Weights of a small GPT-style language model, trained from scratch on English Wikipedia.
Size: 13 layers, 12 heads of 32 (6 for keys and values).
Architecture: RMSNorm before each block, rotary positions, no biases in attention or MLP, untied embeddings.
Training: a variant of Adam for these matrices, 507M tokens, 3871 steps.
Each number is 50 + 10 x the weight over its row's rms, rounded and kept within 0 to 99. Layers, rows and columns count from 0. The size before them is the row's rms in percent of the matrix's.

# layer 8 MLP up, 512x192, rms 0.0497, rows 214-322, columns 128-191
096:43 59 65 47 63 67 48 57 47 50 44 63 49 45 43 46 42 59 61 67 51 72 45 53 31 46 34 44 61 39 57 65 41 56 47 49 47 45 42 43 42 35 60 43 47 40 66 49 42 49 61 56 53 34 36 31 57 56 67 53 51 54 58 45
112:53 51 41 53 45 50 44 33 55 52 54 20 53 38 62 41 34 57 49 59 44 50 45 58 55 47 36 49 33 44 56 37 35 49 44 32 58 54 60 47 43 49 49 44 58 49 55 40 55 62 53 55 59 22 62 56 58 44 49 53 39 56 43 52
097:51 46 46 30 45 53 52 58 42 41 51 32 46 55 44 41 55 64 44 53 65 41 46 63 29 63 43 32 66 47 58 51 23 60 57 49 27 58 44 36 45 44 32 36 47 62 50 66 38 43 49 44 54 44 53 49 46 35 55 54 70 41 42 57
101:60 57 49 46 42 53 40 49 52 39 37 52 40 28 55 42 53 34 46 52 61 46 52 49 42 36 39 48 51 37 47 41 44 58 36 60 57 62 53 62 60 51 56 40 59 59 52 45 46 58 48 40 58 49 60 34 42 50 49 44 50 50 59 62
096:45 57 64 48 44 44 57 57 55 48 40 35 51 45 56 50 64 48 44 57 48 70 41 45 36 45 55 48 71 42 56 47 71 49 63 46 32 49 56 43 63 16 52 57 57 43 48 36 52 52 43 54 58 53 49 47 38 39 58 43 71 36 21 49
096:42 43 46 81 43 39 48 45 50 71 54 67 48 52 44 40 35 53 70 46 60 45 64 47 51 41 41 37 36 42 75 44 50 45 55 53 68 58 62 45 46 62 45 36 64 40 63 39 42 54 46 61 57 43 69 50 53 62 63 47 54 31 38 50
093:48 55 57 49 43 37 54 46 40 53 60 62 36 61 49 26 57 44 51 48 45 66 52 64 36 47 51 67 50 63 44 53 41 62 34 51 72 81 73 53 53 54 55 71 50 52 54 49 37 53 56 56 48 61 47 51 55 62 47 45 68 44 63 51
096:53 47 51 49 54 46 59 32 50 48 41 41 51 62 43 40 34 79 39 36 52 47 49 42 68 37 47 53 62 50 57 35 39 38 65 45 46 36 40 52 54 58 58 58 70 73 59 57 44 40 38 40 72 46 43 42 32 37 32 42 55 42 74 66
096:62 50 67 50 37 43 57 48 29 43 44 50 43 48 47 49 54 38 34 61 59 50 53 44 44 61 51 37 75 45 62 39 26 41 65 41 46 53 53 40 43 55 37 39 39 34 53 68 42 72 49 52 49 45 56 39 46 52 41 59 42 55 48 40
097:41 72 35 45 49 39 54 58 57 64 46 61 70 38 56 57 37 50 52 50 50 44 62 44 39 64 53 56 48 53 45 66 29 47 49 65 62 40 51 38 48 45 72 61 57 45 69 47 35 60 55 48 50 42 49 55 58 46 44 49 41 52 48 37
107:42 52 46 48 41 55 46 41 41 31 51 54 64 60 58 60 51 42 60 48 39 42 53 47 58 39 47 48 54 67 45 49 51 67 51 60 48 62 70 34 33 44 47 54 51 47 53 38 46 40 49 56 58 44 55 34 49 39 50 58 61 53 51 32
093:65 53 31 53 53 42 50 41 49 63 50 59 24 50 31 60 31 46 73 54 57 61 49 28 55 30 38 55 60 38 43 63 56 48 60 70 55 46 49 52 55 71 45 32 46 56 53 47 48 54 56 61 52 52 29 41 59 51 57 45 51 22 52 66
099:61 54 53 60 49 83 57 35 40 67 49 49 49 39 46 50 48 55 36 49 69 57 67 56 54 57 55 46 50 53 37 69 65 41 78 66 43 52 32 51 66 47 50 45 40 32 46 40 62 51 42 58 49 69 47 70 43 65 46 53 48 46 64 59
098:62 51 64 38 57 48 52 53 49 42 58 35 28 47 58 36 52 42 55 56 42 43 45 58 67 49 53 33 58 34 48 25 47 34 52 47 47 44 54 47 68 55 44 57 64 58 52 52 70 51 57 31 61 41 38 52 66 41 41 27 48 56 52 60
105:57 57 50 56 51 59 50 55 69 32 33 59 57 35 26 44 35 50 65 33 48 53 54 56 37 67 60 61 53 31 36 45 54 42 53 45 58 54 50 53 30 61 42 36 40 52 40 55 59 43 52 48 63 36 41 54 44 58 64 50 23 55 55 64
107:72 63 40 44 53 60 51 42 71 64 66 54 52 40 48 47 48 51 56 57 44 54 58 66 37 65 47 47 53 50 55 51 58 54 28 35 62 48 44 49 46 38 47 69 23 49 42 47 64 51 31 44 55 39 63 49 52 39 56 48 39 38 63 48
100:51 37 39 51 74 37 36 44 47 63 57 53 62 58 44 42 51 50 63 51 44 34 49 47 56 54 48 50 53 47 69 45 48 58 58 58 69 47 41 57 63 41 44 40 34 62 43 40 45 70 39 42 23 50 33 44 43 43 36 53 47 50 48 43
098:51 50 61 48 59 39 61 59 53 56 56 49 47 44 51 28 44 58 53 41 51 39 34 59 56 47 55 42 41 56 59 53 46 55 37 63 29 48 42 45 63 62 49 38 47 50 37 58 49 33 50 49 58 50 40 54 38 30 52 67 42 49 48 43
092:51 35 69 42 44 49 58 59 66 64 74 60 59 60 69 70 55 42 54 33 45 40 60 53 41 75 50 45 43 55 61 45 54 61 43 41 54 60 40 66 48 54 43 61 45 50 58 48 55 54 64 58 66 54 32 64 45 29 49 55 32 46 49 40
105:54 47 31 41 50 35 42 45 47 46 45 37 50 63 56 52 50 48 47 66 60 50 55 50 45 45 56 46 43 40 45 52 50 41 61 47 35 39 43 40 48 41 33 51 32 68 49 53 60 61 51 33 40 53 53 47 41 55 50 42 52 40 49 64
103:76 56 64 38 64 50 43 50 37 58 54 49 51 54 49 48 45 60 44 54 36 67 58 40 44 56 62 46 41 49 65 53 47 38 55 48 53 42 63 33 52 65 49 38 48 55 76 57 49 41 46 36 56 36 54 57 47 56 64 54 45 53 35 52
096:54 46 55 18 58 68 45 40 44 51 61 51 73 59 43 43 55 53 63 55 73 49 37 48 51 39 46 49 46 57 56 29 57 45 35 41 45 62 52 38 31 59 66 43 43 43 48 60 50 44 59 44 56 58 56 39 39 49 77 48 49 45 65 54
109:66 42 40 43 33 65 66 46 36 64 53 60 40 60 46 42 39 55 65 52 46 51 67 54 51 27 40 61 41 26 67 45 55 43 65 53 51 61 57 57 52 39 38 32 56 56 39 47 42 52 38 56 42 46 64 42 52 60 61 72 43 46 32 66
101:61 64 45 57 38 40 63 46 54 64 41 50 39 43 55 50 49 45 50 48 41 57 48 41 62 54 50 42 51 49 41 48 52 41 49 44 60 54 60 54 68 42 43 50 66 56 43 19 69 49 51 33 35 73 68 50 59 58 56 56 49 51 45 37
105:54 35 36 44 28 63 51 59 51 41 37 40 69 45 51 50 59 57 44 58 31 43 31 46 55 56 60 47 51 47 48 71 30 64 55 54 50 44 54 39 53 42 43 57 39 42 52 55 65 34 45 51 38 35 35 51 32 46 53 67 54 43 49 43
094:55 33 52 49 54 37 53 58 48 45 48 40 56 44 73 42 51 69 53 42 41 41 52 49 35 65 61 46 41 54 48 45 44 61 44 55 51 43 53 64 35 42 53 33 43 30 49 58 26 64 41 49 50 47 61 59 51 40 29 46 48 51 58 46
105:34 43 49 53 64 45 70 39 41 54 58 41 41 67 53 59 58 48 45 37 50 30 51 63 66 54 53 38 32 46 55 33 43 49 58 51 43 27 73 44 50 66 30 61 34 42 62 49 54 47 79 46 46 30 41 63 54 49 56 48 58 38 43 61
089:55 62 48 58 61 62 44 36 46 52 54 58 32 63 38 50 37 40 54 65 45 74 33 54 26 49 42 69 39 51 47 34 69 57 60 53 47 42 43 39 60 25 39 59 56 43 57 51 58 51 49 49 43 26 48 42 48 47 48 47 54 39 47 73
097:38 45 44 48 40 56 67 47 47 36 45 58 41 46 55 57 52 60 60 56 58 33 40 36 45 45 38 45 57 71 46 68 26 55 14 60 42 46 52 52 59 42 53 50 59 50 46 49 50 57 57 54 58 61 71 31 40 47 41 43 51 37 43 53
107:50 49 42 47 47 49 46 34 60 35 47 49 57 59 66 67 67 48 66 50 37 60 53 56 33 54 57 38 50 41 34 44 54 53 66 63 48 48 52 50 64 41 55 49 47 46 55 51 40 40 63 36 49 42 43 42 44 57 53 62 44 51 51 51
095:59 62 52 44 60 47 41 30 54 37 64 56 43 50 37 61 60 40 46 60 56 53 53 53 50 59 52 47 53 54 49 46 41 45 65 60 47 64 62 60 67 53 50 83 79 45 52 47 40 47 49 46 65 41 43 48 30 62 53 24 52 47 54 45
106:29 61 50 52 62 51 59 46 45 65 43 25 60 53 56 43 34 60 41 48 60 41 53 42 63 80 57 59 47 62 62 46 46 48 40 63 53 57 48 55 39 37 33 52 38 59 43 36 37 43 32 72 37 54 75 62 44 63 57 53 61 48 76 38
106:45 53 36 29 51 55 58 41 69 45 45 54 47 43 37 41 51 50 33 48 67 43 31 53 19 43 49 52 45 54 43 56 30 40 50 48 46 64 43 50 58 46 45 43 51 25 68 55 44 66 48 66 49 40 60 49 47 52 37 45 63 49 65 46
096:38 44 53 52 60 62 41 72 26 31 34 50 39 42 47 51 43 49 55 59 56 53 54 43 42 41 36 37 52 45 51 47 64 23 50 47 57 73 48 43 46 33 37 59 47 47 52 52 48 46 38 42 65 47 50 40 37 47 38 42 49 48 52 45
093:48 50 34 63 34 38 58 40 37 60 40 56 58 56 46 41 46 66 47 42 42 47 53 37 53 51 50 76 38 47 55 60 38 47 42 51 51 42 40 50 34 60 65 51 64 37 53 71 38 56 55 47 46 48 41 57 66 53 49 50 42 55 61 38
098:49 30 33 55 38 49 54 41 62 62 43 51 51 57 52 42 41 59 55 35 61 37 29 49 55 64 62 49 53 42 47 59 41 44 50 58 69 67 52 48 64 59 41 52 54 43 44 48 43 49 33 62 62 50 53 37 45 48 42 36 47 47 73 65
094:49 41 41 59 48 49 74 51 42 53 51 48 34 44 41 46 62 36 57 62 44 59 44 43 48 47 59 72 57 63 42 52 55 23 38 52 44 55 48 36 61 48 49 56 54 39 47 32 54 36 39 43 53 63 45 53 58 55 61 26 59 48 41 61
100:50 52 35 66 33 51 68 69 50 47 23 51 47 65 35 69 54 46 36 61 58 45 64 49 46 69 61 48 33 55 56 73 55 45 66 56 39 41 55 49 56 51 50 40 51 41 60 34 54 66 46 42 48 47 46 32 54 55 48 39 45 50 58 54
093:43 48 45 54 29 53 55 46 49 56 63 51 66 51 51 61 43 61 50 52 61 51 54 65 66 32 44 55 42 58 54 70 58 44 58 44 58 68 48 45 46 29 65 41 55 49 67 46 48 44 42 58 59 63 62 71 47 55 74 57 58 51 45 36
100:68 57 61 55 48 54 42 67 51 54 29 52 46 52 61 42 41 32 45 32 47 57 39 52 58 51 57 43 55 48 34 54 56 61 64 50 56 63 51 46 51 48 38 64 56 49 42 61 52 57 64 46 49 48 34 52 54 74 44 36 50 41 57 34
102:31 47 35 59 47 57 24 68 42 55 41 50 38 57 46 45 56 49 44 53 63 65 60 58 52 55 66 53 47 50 43 48 43 41 47 51 51 45 56 45 43 62 65 51 42 54 58 50 51 47 63 72 36 75 30 41 57 60 48 64 38 56 64 39
096:43 48 46 47 50 60 63 64 35 37 57 44 49 40 46 72 49 34 41 57 51 49 49 58 30 51 56 59 60 51 46 49 53 57 62 48 36 33 51 41 37 43 13 36 50 61 31 41 67 51 60 59 43 50 56 54 46 67 57 44 53 56 64 44
094:54 59 51 41 32 52 52 58 62 45 57 39 52 48 53 55 61 46 69 29 56 39 54 39 50 31 41 50 39 29 74 39 53 31 47 27 54 63 48 45 64 67 70 41 63 58 38 41 48 49 40 59 65 36 46 54 43 41 57 48 43 49 49 44
101:62 34 45 36 48 55 39 50 31 72 44 55 44 40 35 52 50 47 60 52 40 56 53 36 61 46 50 60 56 44 47 44 56 67 59 49 48 53 55 53 45 68 69 45 57 53 34 38 40 45 65 56 37 48 48 58 56 42 45 57 38 53 32 52
107:53 65 46 59 33 45 50 54 31 58 55 31 48 53 34 61 65 45 41 58 65 40 34 51 59 50 51 58 46 52 48 44 48 44 56 56 50 48 45 50 45 56 36 57 31 41 61 50 37 47 54 49 54 39 42 53 47 36 38 52 67 41 47 45
107:64 39 49 63 51 64 44 38 58 33 30 49 61 50 72 71 40 59 63 50 49 61 50 43 37 58 50 51 44 54 50 40 45 30 57 36 47 55 64 45 66 49 71 50 35 48 52 65 33 41 60 39 61 51 52 50 33 60 52 57 51 35 51 51
106:57 41 44 52 58 47 55 32 40 42 45 63 48 43 56 57 66 52 52 50 57 73 51 49 50 35 28 64 61 44 52 51 66 36 52 53 51 56 51 35 51 58 47 40 48 58 22 52 54 44 58 42 48 56 51 40 32 45 59 62 53 56 57 57
101:31 48 42 60 44 63 37 51 41 61 49 42 39 56 58 47 47 48 69 78 31 52 48 50 44 53 45 59 39 63 50 56 33 58 36 39 73 48 64 49 41 72 74 40 50 43 54 51 56 57 31 46 36 42 50 38 53 56 35 52 50 39 51 56
099:31 49 52 50 45 46 58 46 53 44 44 49 39 64 54 73 45 49 54 48 75 50 67 55 55 38 62 54 49 64 43 41 51 63 37 50 34 53 48 72 56 19 39 46 28 58 49 57 44 20 33 51 58 44 37 48 47 56 38 40 59 59 51 67
095:48 44 50 53 54 49 49 48 45 52 55 74 34 39 48 63 43 44 40 51 65 65 36 57 37 62 48 42 44 67 49 51 40 54 56 45 53 56 48 47 48 62 47 54 51 57 42 47 60 41 39 44 51 76 35 60 45 60 59 43 44 63 49 41
102:48 61 34 31 46 57 54 43 50 44 36 48 63 63 30 51 28 37 67 50 56 42 51 62 34 41 42 48 37 63 50 45 46 49 56 69 35 51 53 36 42 50 61 33 65 55 55 62 40 61 67 52 37 56 41 57 51 38 54 57 48 34 69 46
099:54 76 44 49 41 56 38 45 38 60 60 43 51 37 62 40 46 50 38 54 56 47 42 54 40 44 64 52 53 58 59 46 51 42 38 48 42 44 29 34 38 68 33 39 61 47 50 52 52 42 58 55 61 47 30 73 65 53 48 57 41 71 33 44
101:56 38 45 61 53 52 58 50 57 50 47 42 52 33 31 65 35 39 47 64 52 66 59 49 57 53 64 46 27 54 64 57 52 46 53 40 26 42 38 69 35 63 44 35 52 38 66 36 49 45 55 46 55 34 49 57 43 38 48 42 60 47 34 57
103:67 51 38 65 48 53 56 47 37 59 40 43 52 25 48 66 43 37 40 57 49 59 49 52 33 38 48 56 48 30 36 43 47 61 42 42 45 44 50 53 45 47 36 56 36 62 49 53 63 39 60 40 45 37 59 38 67 49 59 46 52 60 71 42
107:43 51 36 58 64 59 28 30 42 63 45 67 27 67 30 42 48 62 61 66 47 49 45 67 55 57 48 46 56 41 49 57 39 61 67 51 57 52 42 56 42 46 59 45 44 49 69 60 43 56 54 49 60 47 48 66 50 54 50 35 61 46 51 43
096:55 38 31 40 35 46 51 57 37 46 51 43 49 55 31 30 45 51 46 54 54 55 48 30 58 53 51 40 37 35 50 45 43 53 47 55 57 49 29 59 41 62 50 53 52 45 64 57 60 38 37 50 55 54 47 54 53 39 60 61 47 32 51 41
096:41 45 47 53 50 49 52 57 42 63 53 51 48 53 39 55 58 45 55 41 48 64 57 57 55 36 31 51 42 44 21 52 44 43 47 43 42 61 54 37 53 44 50 43 67 35 70 52 52 44 46 48 57 35 45 41 54 48 57 46 56 70 36 61
106:33 53 44 61 45 50 57 34 53 51 54 42 43 63 44 54 54 44 38 59 57 49 55 56 65 57 45 50 47 42 56 38 41 56 40 54 60 43 29 53 49 43 69 44 33 48 53 50 54 47 51 51 59 52 44 49 50 58 54 58 41 35 59 57
098:48 51 48 46 61 62 42 23 49 50 36 58 69 46 78 50 61 44 58 61 53 57 52 37 59 55 31 53 57 54 47 44 41 47 43 48 37 39 18 50 47 48 45 59 52 43 46 65 57 38 46 46 55 52 51 61 46 56 50 53 66 53 56 65
108:31 52 49 61 44 60 41 57 54 48 50 35 52 57 30 51 54 57 63 48 68 58 44 47 59 52 31 54 49 63 52 63 47 48 41 46 54 50 45 48 64 35 57 54 48 60 55 37 45 55 69 51 47 59 45 40 60 61 32 47 61 33 56 40
098:73 63 50 43 56 52 62 43 46 58 61 36 47 45 37 62 59 42 47 58 43 58 40 34 37 42 51 39 66 62 52 58 54 68 53 50 36 55 60 53 70 51 47 45 40 47 34 48 48 49 63 60 40 46 40 49 37 38 45 68 58 40 53 59
098:31 32 33 47 54 50 56 60 49 48 71 62 42 54 63 50 54 50 51 27 59 49 40 50 66 68 40 46 35 40 56 53 50 44 43 45 62 47 28 67 45 44 40 57 55 63 57 46 40 48 61 31 43 50 59 50 39 45 43 44 52 61 58 48
101:45 59 32 51 63 38 40 49 59 47 79 46 60 73 35 49 59 28 33 49 46 42 43 56 49 61 43 60 46 37 41 52 32 49 61 46 49 33 52 25 69 54 38 44 50 48 62 37 50 57 52 41 56 41 63 65 60 62 69 34 60 38 47 49
099:52 38 38 37 56 41 55 53 44 54 36 45 59 51 53 38 46 56 60 31 34 59 52 78 37 38 46 63 55 54 42 43 42 53 49 65 49 48 59 44 59 35 58 58 45 49 44 36 80 60 55 39 49 45 46 38 54 66 56 37 66 33 55 57
102:69 53 40 67 41 37 50 67 62 51 44 42 49 43 67 56 52 32 44 39 46 47 56 47 43 30 75 60 68 54 36 41 59 51 41 39 34 28 51 48 43 46 38 67 70 45 60 51 65 51 45 46 64 51 45 46 48 49 52 54 56 49 58 43
093:39 46 53 38 56 40 35 49 44 68 38 57 69 46 47 58 55 41 38 33 56 55 73 59 46 32 34 43 70 45 51 60 33 64 57 54 38 44 52 42 42 41 49 71 49 52 51 58 43 53 49 59 63 49 63 52 52 31 66 49 45 46 40 56
098:46 54 42 58 54 35 58 47 50 56 32 63 34 48 47 53 34 55 55 50 41 48 44 49 50 72 41 60 56 25 33 48 71 50 55 57 65 57 49 65 62 47 65 62 53 53 62 49 50 60 47 49 60 42 54 40 66 55 52 40 48 61 45 34
098:61 44 37 50 48 38 53 60 53 40 50 50 42 42 45 45 62 49 46 62 59 39 50 30 72 36 57 51 41 54 43 41 57 44 40 42 70 47 58 43 52 47 61 56 58 49 38 66 43 21 40 65 50 57 69 50 58 41 45 58 55 61 61 43
099:45 47 51 60 50 39 52 50 46 59 63 53 42 45 66 34 53 66 47 55 46 35 38 31 47 52 54 53 51 54 59 43 57 46 40 59 44 42 65 52 32 48 50 37 45 47 50 62 49 32 44 53 58 41 71 26 49 33 28 41 71 36 45 56
110:48 46 52 52 45 45 57 57 49 60 35 65 54 45 45 41 31 51 57 56 45 54 39 66 37 32 37 36 41 56 61 59 37 56 50 43 63 53 37 38 21 40 36 48 36 54 57 52 44 54 58 47 56 48 37 32 43 58 60 49 41 38 56 56
092:40 57 53 38 58 61 52 54 54 54 44 58 52 60 42 39 57 47 41 56 50 58 44 56 49 51 57 47 32 46 63 49 46 46 49 51 48 52 34 69 36 39 46 47 41 58 60 65 49 44 56 43 56 42 40 67 49 66 70 57 64 45 54 30
102:51 50 48 45 58 41 60 53 59 53 54 43 40 64 53 51 37 48 40 60 42 38 40 53 39 48 70 38 42 40 58 43 41 54 46 46 38 60 56 58 22 56 75 47 51 56 49 49 47 49 82 49 39 47 57 65 43 47 32 56 61 53 33 42
103:51 49 56 43 63 42 49 38 52 52 50 42 59 48 24 53 62 61 61 41 56 26 44 32 73 43 47 42 45 54 43 36 46 28 35 46 58 32 67 60 50 52 54 54 57 39 61 40 47 54 51 61 61 42 31 42 42 46 50 57 39 55 52 43
102:60 53 47 36 48 56 37 67 62 38 59 54 61 53 59 68 52 51 49 49 65 41 50 43 45 72 56 43 65 38 29 49 56 59 63 39 40 60 64 54 58 41 52 58 54 55 37 46 38 65 46 42 49 51 64 28 71 56 38 36 64 54 52 53
102:37 27 38 45 53 60 54 53 51 51 51 51 35 49 53 67 44 41 46 59 62 75 47 59 45 58 50 42 34 52 62 45 47 54 42 44 58 44 53 38 36 62 50 55 37 53 54 40 60 46 63 57 49 52 54 30 51 49 54 31 59 33 44 53
103:40 61 46 48 55 48 42 56 40 41 63 45 54 45 60 49 58 56 56 61 46 54 50 52 83 60 46 47 42 49 52 40 53 57 47 48 70 43 57 50 48 37 55 48 47 46 53 33 41 44 38 56 48 55 73 38 53 45 45 49 45 45 38 52
098:40 41 61 43 49 50 41 38 85 53 62 51 55 51 49 43 64 64 53 45 53 35 70 48 61 44 45 41 53 42 46 54 47 58 52 63 51 49 54 55 41 49 46 64 38 51 48 45 53 67 50 63 63 51 54 49 46 61 50 57 30 45 48 36
093:54 52 41 45 67 31 34 39 46 45 65 36 37 51 48 49 53 49 50 59 37 74 71 57 49 56 31 48 30 45 41 46 49 56 57 40 49 61 53 40 64 56 58 50 28 45 48 33 34 68 62 39 45 32 53 56 67 54 53 38 38 54 55 71
102:59 52 59 48 48 44 58 49 49 66 67 61 51 33 35 54 65 58 51 51 40 46 53 41 59 46 52 29 61 53 50 50 59 47 45 67 38 55 46 49 45 56 60 59 61 55 51 56 46 58 63 62 53 54 58 56 44 34 51 51 49 42 48 36
096:44 43 49 59 68 24 33 48 45 40 23 52 54 47 46 48 39 46 69 56 56 30 53 40 46 47 63 49 48 25 39 44 60 37 60 49 63 42 35 46 38 51 63 55 39 56 69 57 58 57 51 60 62 60 53 40 51 58 41 51 66 64 51 56
108:52 51 31 56 52 50 53 55 51 40 71 63 59 51 55 35 49 46 46 54 50 48 56 65 48 44 45 63 37 57 47 61 69 41 51 52 28 58 50 50 48 50 48 49 41 50 41 36 45 55 68 40 64 48 65 53 46 22 50 37 46 54 30 52
099:49 54 45 44 48 67 39 68 56 46 46 39 61 53 68 56 40 47 52 52 28 43 53 37 62 44 43 58 25 53 35 56 44 52 56 56 45 48 57 65 48 46 52 41 40 57 34 53 49 53 44 58 33 50 50 45 55 70 40 65 39 49 38 46
093:57 73 46 71 59 50 34 53 52 56 57 39 54 52 51 52 35 46 48 59 56 47 41 63 32 32 47 33 61 36 65 61 46 69 44 49 42 42 60 53 50 41 76 59 39 46 48 51 50 54 43 52 44 42 40 40 46 55 49 45 40 46 45 46
094:59 38 57 47 48 62 55 54 48 45 52 59 30 60 50 54 40 61 48 67 56 55 74 49 59 59 52 48 56 62 38 35 49 60 50 48 42 49 38 42 40 64 57 52 54 57 47 62 69 55 55 55 53 57 34 46 59 36 63 48 72 55 39 60
100:40 43 63 46 50 43 39 52 59 66 62 55 60 54 69 66 48 40 40 46 63 44 62 47 54 60 35 50 49 53 57 65 50 66 48 49 53 37 72 45 38 28 44 44 58 56 50 56 33 50 49 43 67 66 43 52 41 33 46 52 49 33 70 49
105:42 67 57 45 46 61 72 63 56 48 38 60 50 50 51 51 48 48 34 61 59 37 72 44 40 57 47 42 50 36 90 41 50 32 62 43 52 50 45 55 54 49 55 44 40 57 57 56 47 43 44 48 34 53 42 62 60 40 44 69 39 54 48 36
100:53 38 44 50 62 54 58 29 41 62 61 60 57 42 51 41 66 58 45 59 52 57 55 38 47 41 43 48 46 55 39 51 41 48 57 47 42 39 36 39 36 54 48 41 41 54 60 52 42 63 49 54 59 60 50 63 50 40 64 52 71 35 53 57
095:32 46 53 62 26 35 47 37 54 50 41 59 52 44 40 39 60 58 40 53 52 49 40 54 61 20 76 49 39 68 78 48 56 53 56 45 59 50 59 42 49 40 37 57 62 42 54 41 49 58 47 46 47 59 53 57 51 53 44 40 51 52 53 51
102:52 44 82 41 54 57 57 49 56 49 63 52 46 28 51 52 63 54 40 54 54 49 52 59 70 62 61 43 51 53 48 44 30 48 54 55 48 60 67 58 40 47 33 35 37 61 51 52 54 52 63 69 46 55 53 51 56 57 61 66 34 65 67 53
090:54 44 30 61 44 52 41 53 68 67 46 63 48 55 45 45 47 42 36 48 48 55 44 72 53 63 55 44 65 59 62 45 48 44 28 57 44 63 41 26 69 37 44 59 50 36 47 44 35 53 53 58 43 46 54 46 43 47 47 52 35 40 62 47
096:63 39 45 54 60 61 49 41 34 69 39 59 63 54 53 43 32 67 62 28 38 39 59 44 42 43 55 44 58 47 62 45 45 37 34 46 50 43 47 39 64 57 39 17 64 65 69 54 56 46 60 45 60 45 58 61 38 67 53 41 38 46 48 57
100:54 36 51 49 53 39 45 56 59 69 40 49 46 53 56 36 37 42 54 44 51 56 45 50 52 50 44 45 36 51 45 39 63 63 41 54 50 45 59 48 58 69 59 52 58 36 52 46 27 55 54 22 46 50 35 53 55 36 53 56 47 46 49 57
103:54 38 57 46 56 45 46 42 57 45 49 57 50 56 48 56 41 43 51 61 66 50 68 48 52 66 33 37 46 58 55 43 59 65 44 52 36 50 48 60 37 56 54 39 27 51 48 52 54 57 45 56 66 63 51 46 34 51 43 37 42 21 30 72
101:41 46 60 37 56 63 51 51 40 53 46 50 58 42 26 56 53 61 47 59 36 72 27 60 71 48 35 46 56 48 45 54 48 33 54 62 37 61 54 40 37 49 41 64 43 46 38 34 30 36 32 38 73 50 71 39 54 52 51 61 50 49 43 51
103:64 71 56 33 42 52 44 57 60 65 44 41 55 51 40 51 35 67 72 58 42 51 61 44 59 25 57 57 29 37 66 50 75 34 65 46 53 46 38 36 58 64 44 60 75 47 60 49 35 55 41 44 35 31 47 64 55 48 39 46 63 57 50 73
098:36 59 47 42 43 39 35 32 71 39 54 44 41 53 54 56 52 51 40 42 39 51 48 53 65 54 43 60 59 40 66 44 51 49 62 50 61 43 64 48 54 39 60 63 48 51 39 38 55 63 45 36 54 36 60 54 76 41 51 53 61 67 60 66
107:47 52 64 45 79 59 51 46 49 40 54 56 52 39 51 79 64 47 42 50 64 30 41 56 61 35 55 50 42 55 51 40 30 53 32 54 55 37 55 51 60 57 50 42 54 40 28 55 59 53 58 42 50 61 66 49 53 45 42 67 60 55 48 46
100:66 69 67 56 36 60 55 41 43 41 46 39 46 46 36 41 52 32 60 49 53 47 62 51 68 48 48 43 55 59 45 60 44 37 63 69 50 46 36 51 58 50 50 51 46 78 57 70 60 43 48 50 54 45 55 65 67 30 42 40 67 39 53 48
102:61 58 77 45 40 49 58 45 51 55 49 48 49 66 40 38 49 54 56 46 48 43 61 57 60 58 58 31 69 48 50 46 57 58 44 48 31 60 45 55 88 55 42 39 43 60 44 73 48 62 57 59 62 69 71 47 36 46 39 51 52 62 47 61
098:55 49 61 60 46 34 65 52 37 46 73 39 46 50 36 64 45 42 45 50 45 31 48 52 55 46 48 43 59 51 51 48 61 36 29 60 61 18 47 37 61 44 55 66 55 61 42 46 45 62 48 49 62 41 72 46 55 34 37 62 63 62 33 49
105:51 49 54 61 35 43 52 80 43 35 46 51 44 46 61 49 44 61 53 39 49 61 45 45 34 71 54 51 62 45 64 54 46 59 65 45 50 58 57 55 50 57 72 49 54 35 58 52 49 52 46 50 38 45 36 42 41 51 40 59 40 46 47 32
107:59 53 34 65 45 47 52 66 44 44 50 43 41 49 36 52 65 35 46 55 50 59 57 46 63 35 62 55 59 38 57 62 36 38 62 61 29 67 33 47 46 61 55 66 64 62 50 45 47 46 53 66 57 51 58 43 61 53 50 44 59 45 50 51
091:48 46 56 62 54 38 43 49 43 71 51 59 61 70 52 44 57 41 65 53 41 44 63 56 44 67 60 36 47 49 48 41 56 61 45 41 35 60 78 39 46 42 32 45 60 65 42 50 67 36 47 74 53 56 31 64 33 66 38 54 63 55 61 40
101:78 47 44 65 60 63 38 56 57 47 45 48 67 53 69 43 41 55 62 48 46 58 53 45 50 38 52 50 34 36 64 37 36 42 36 50 48 52 61 37 49 49 46 44 33 80 40 40 52 48 41 47 49 47 52 47 45 31 40 49 54 38 48 58
089:47 49 52 53 41 54 39 56 54 49 16 37 74 54 53 60 65 37 51 58 62 68 50 57 55 44 54 50 63 48 43 51 49 39 31 36 33 48 47 45 43 42 54 58 62 56 57 36 55 33 52 48 30 37 43 48 45 47 45 51 59 44 66 42
104:55 57 54 46 63 40 58 47 37 51 39 42 53 27 39 62 40 52 49 35 51 52 47 30 65 33 40 45 56 63 34 38 42 52 54 55 54 51 57 53 60 59 54 51 61 36 60 76 50 48 44 38 60 37 53 55 65 33 61 46 25 50 52 55
095:55 44 60 35 61 54 48 41 49 49 50 34 56 42 39 49 61 37 53 62 46 57 39 39 43 38 51 23 54 43 51 56 42 61 62 53 53 27 47 61 51 60 42 45 48 65 56 55 60 57 56 55 48 70 44 23 52 40 49 53 57 46 55 55
101:55 37 55 47 64 37 68 46 51 49 31 64 37 55 33 36 49 42 56 35 59 42 48 51 48 38 57 49 61 38 50 55 31 44 41 49 51 58 67 42 43 55 59 46 58 51 52 54 39 54 48 46 53 49 54 35 44 48 46 43 52 54 45 48
105:63 46 53 49 48 64 49 43 33 40 35 45 68 44 48 45 46 37 58 59 37 64 59 50 35 37 49 71 51 52 38 52 47 57 56 54 32 47 46 67 59 43 45 54 62 27 70 60 65 61 52 45 39 45 44 61 61 41 37 36 48 38 52 45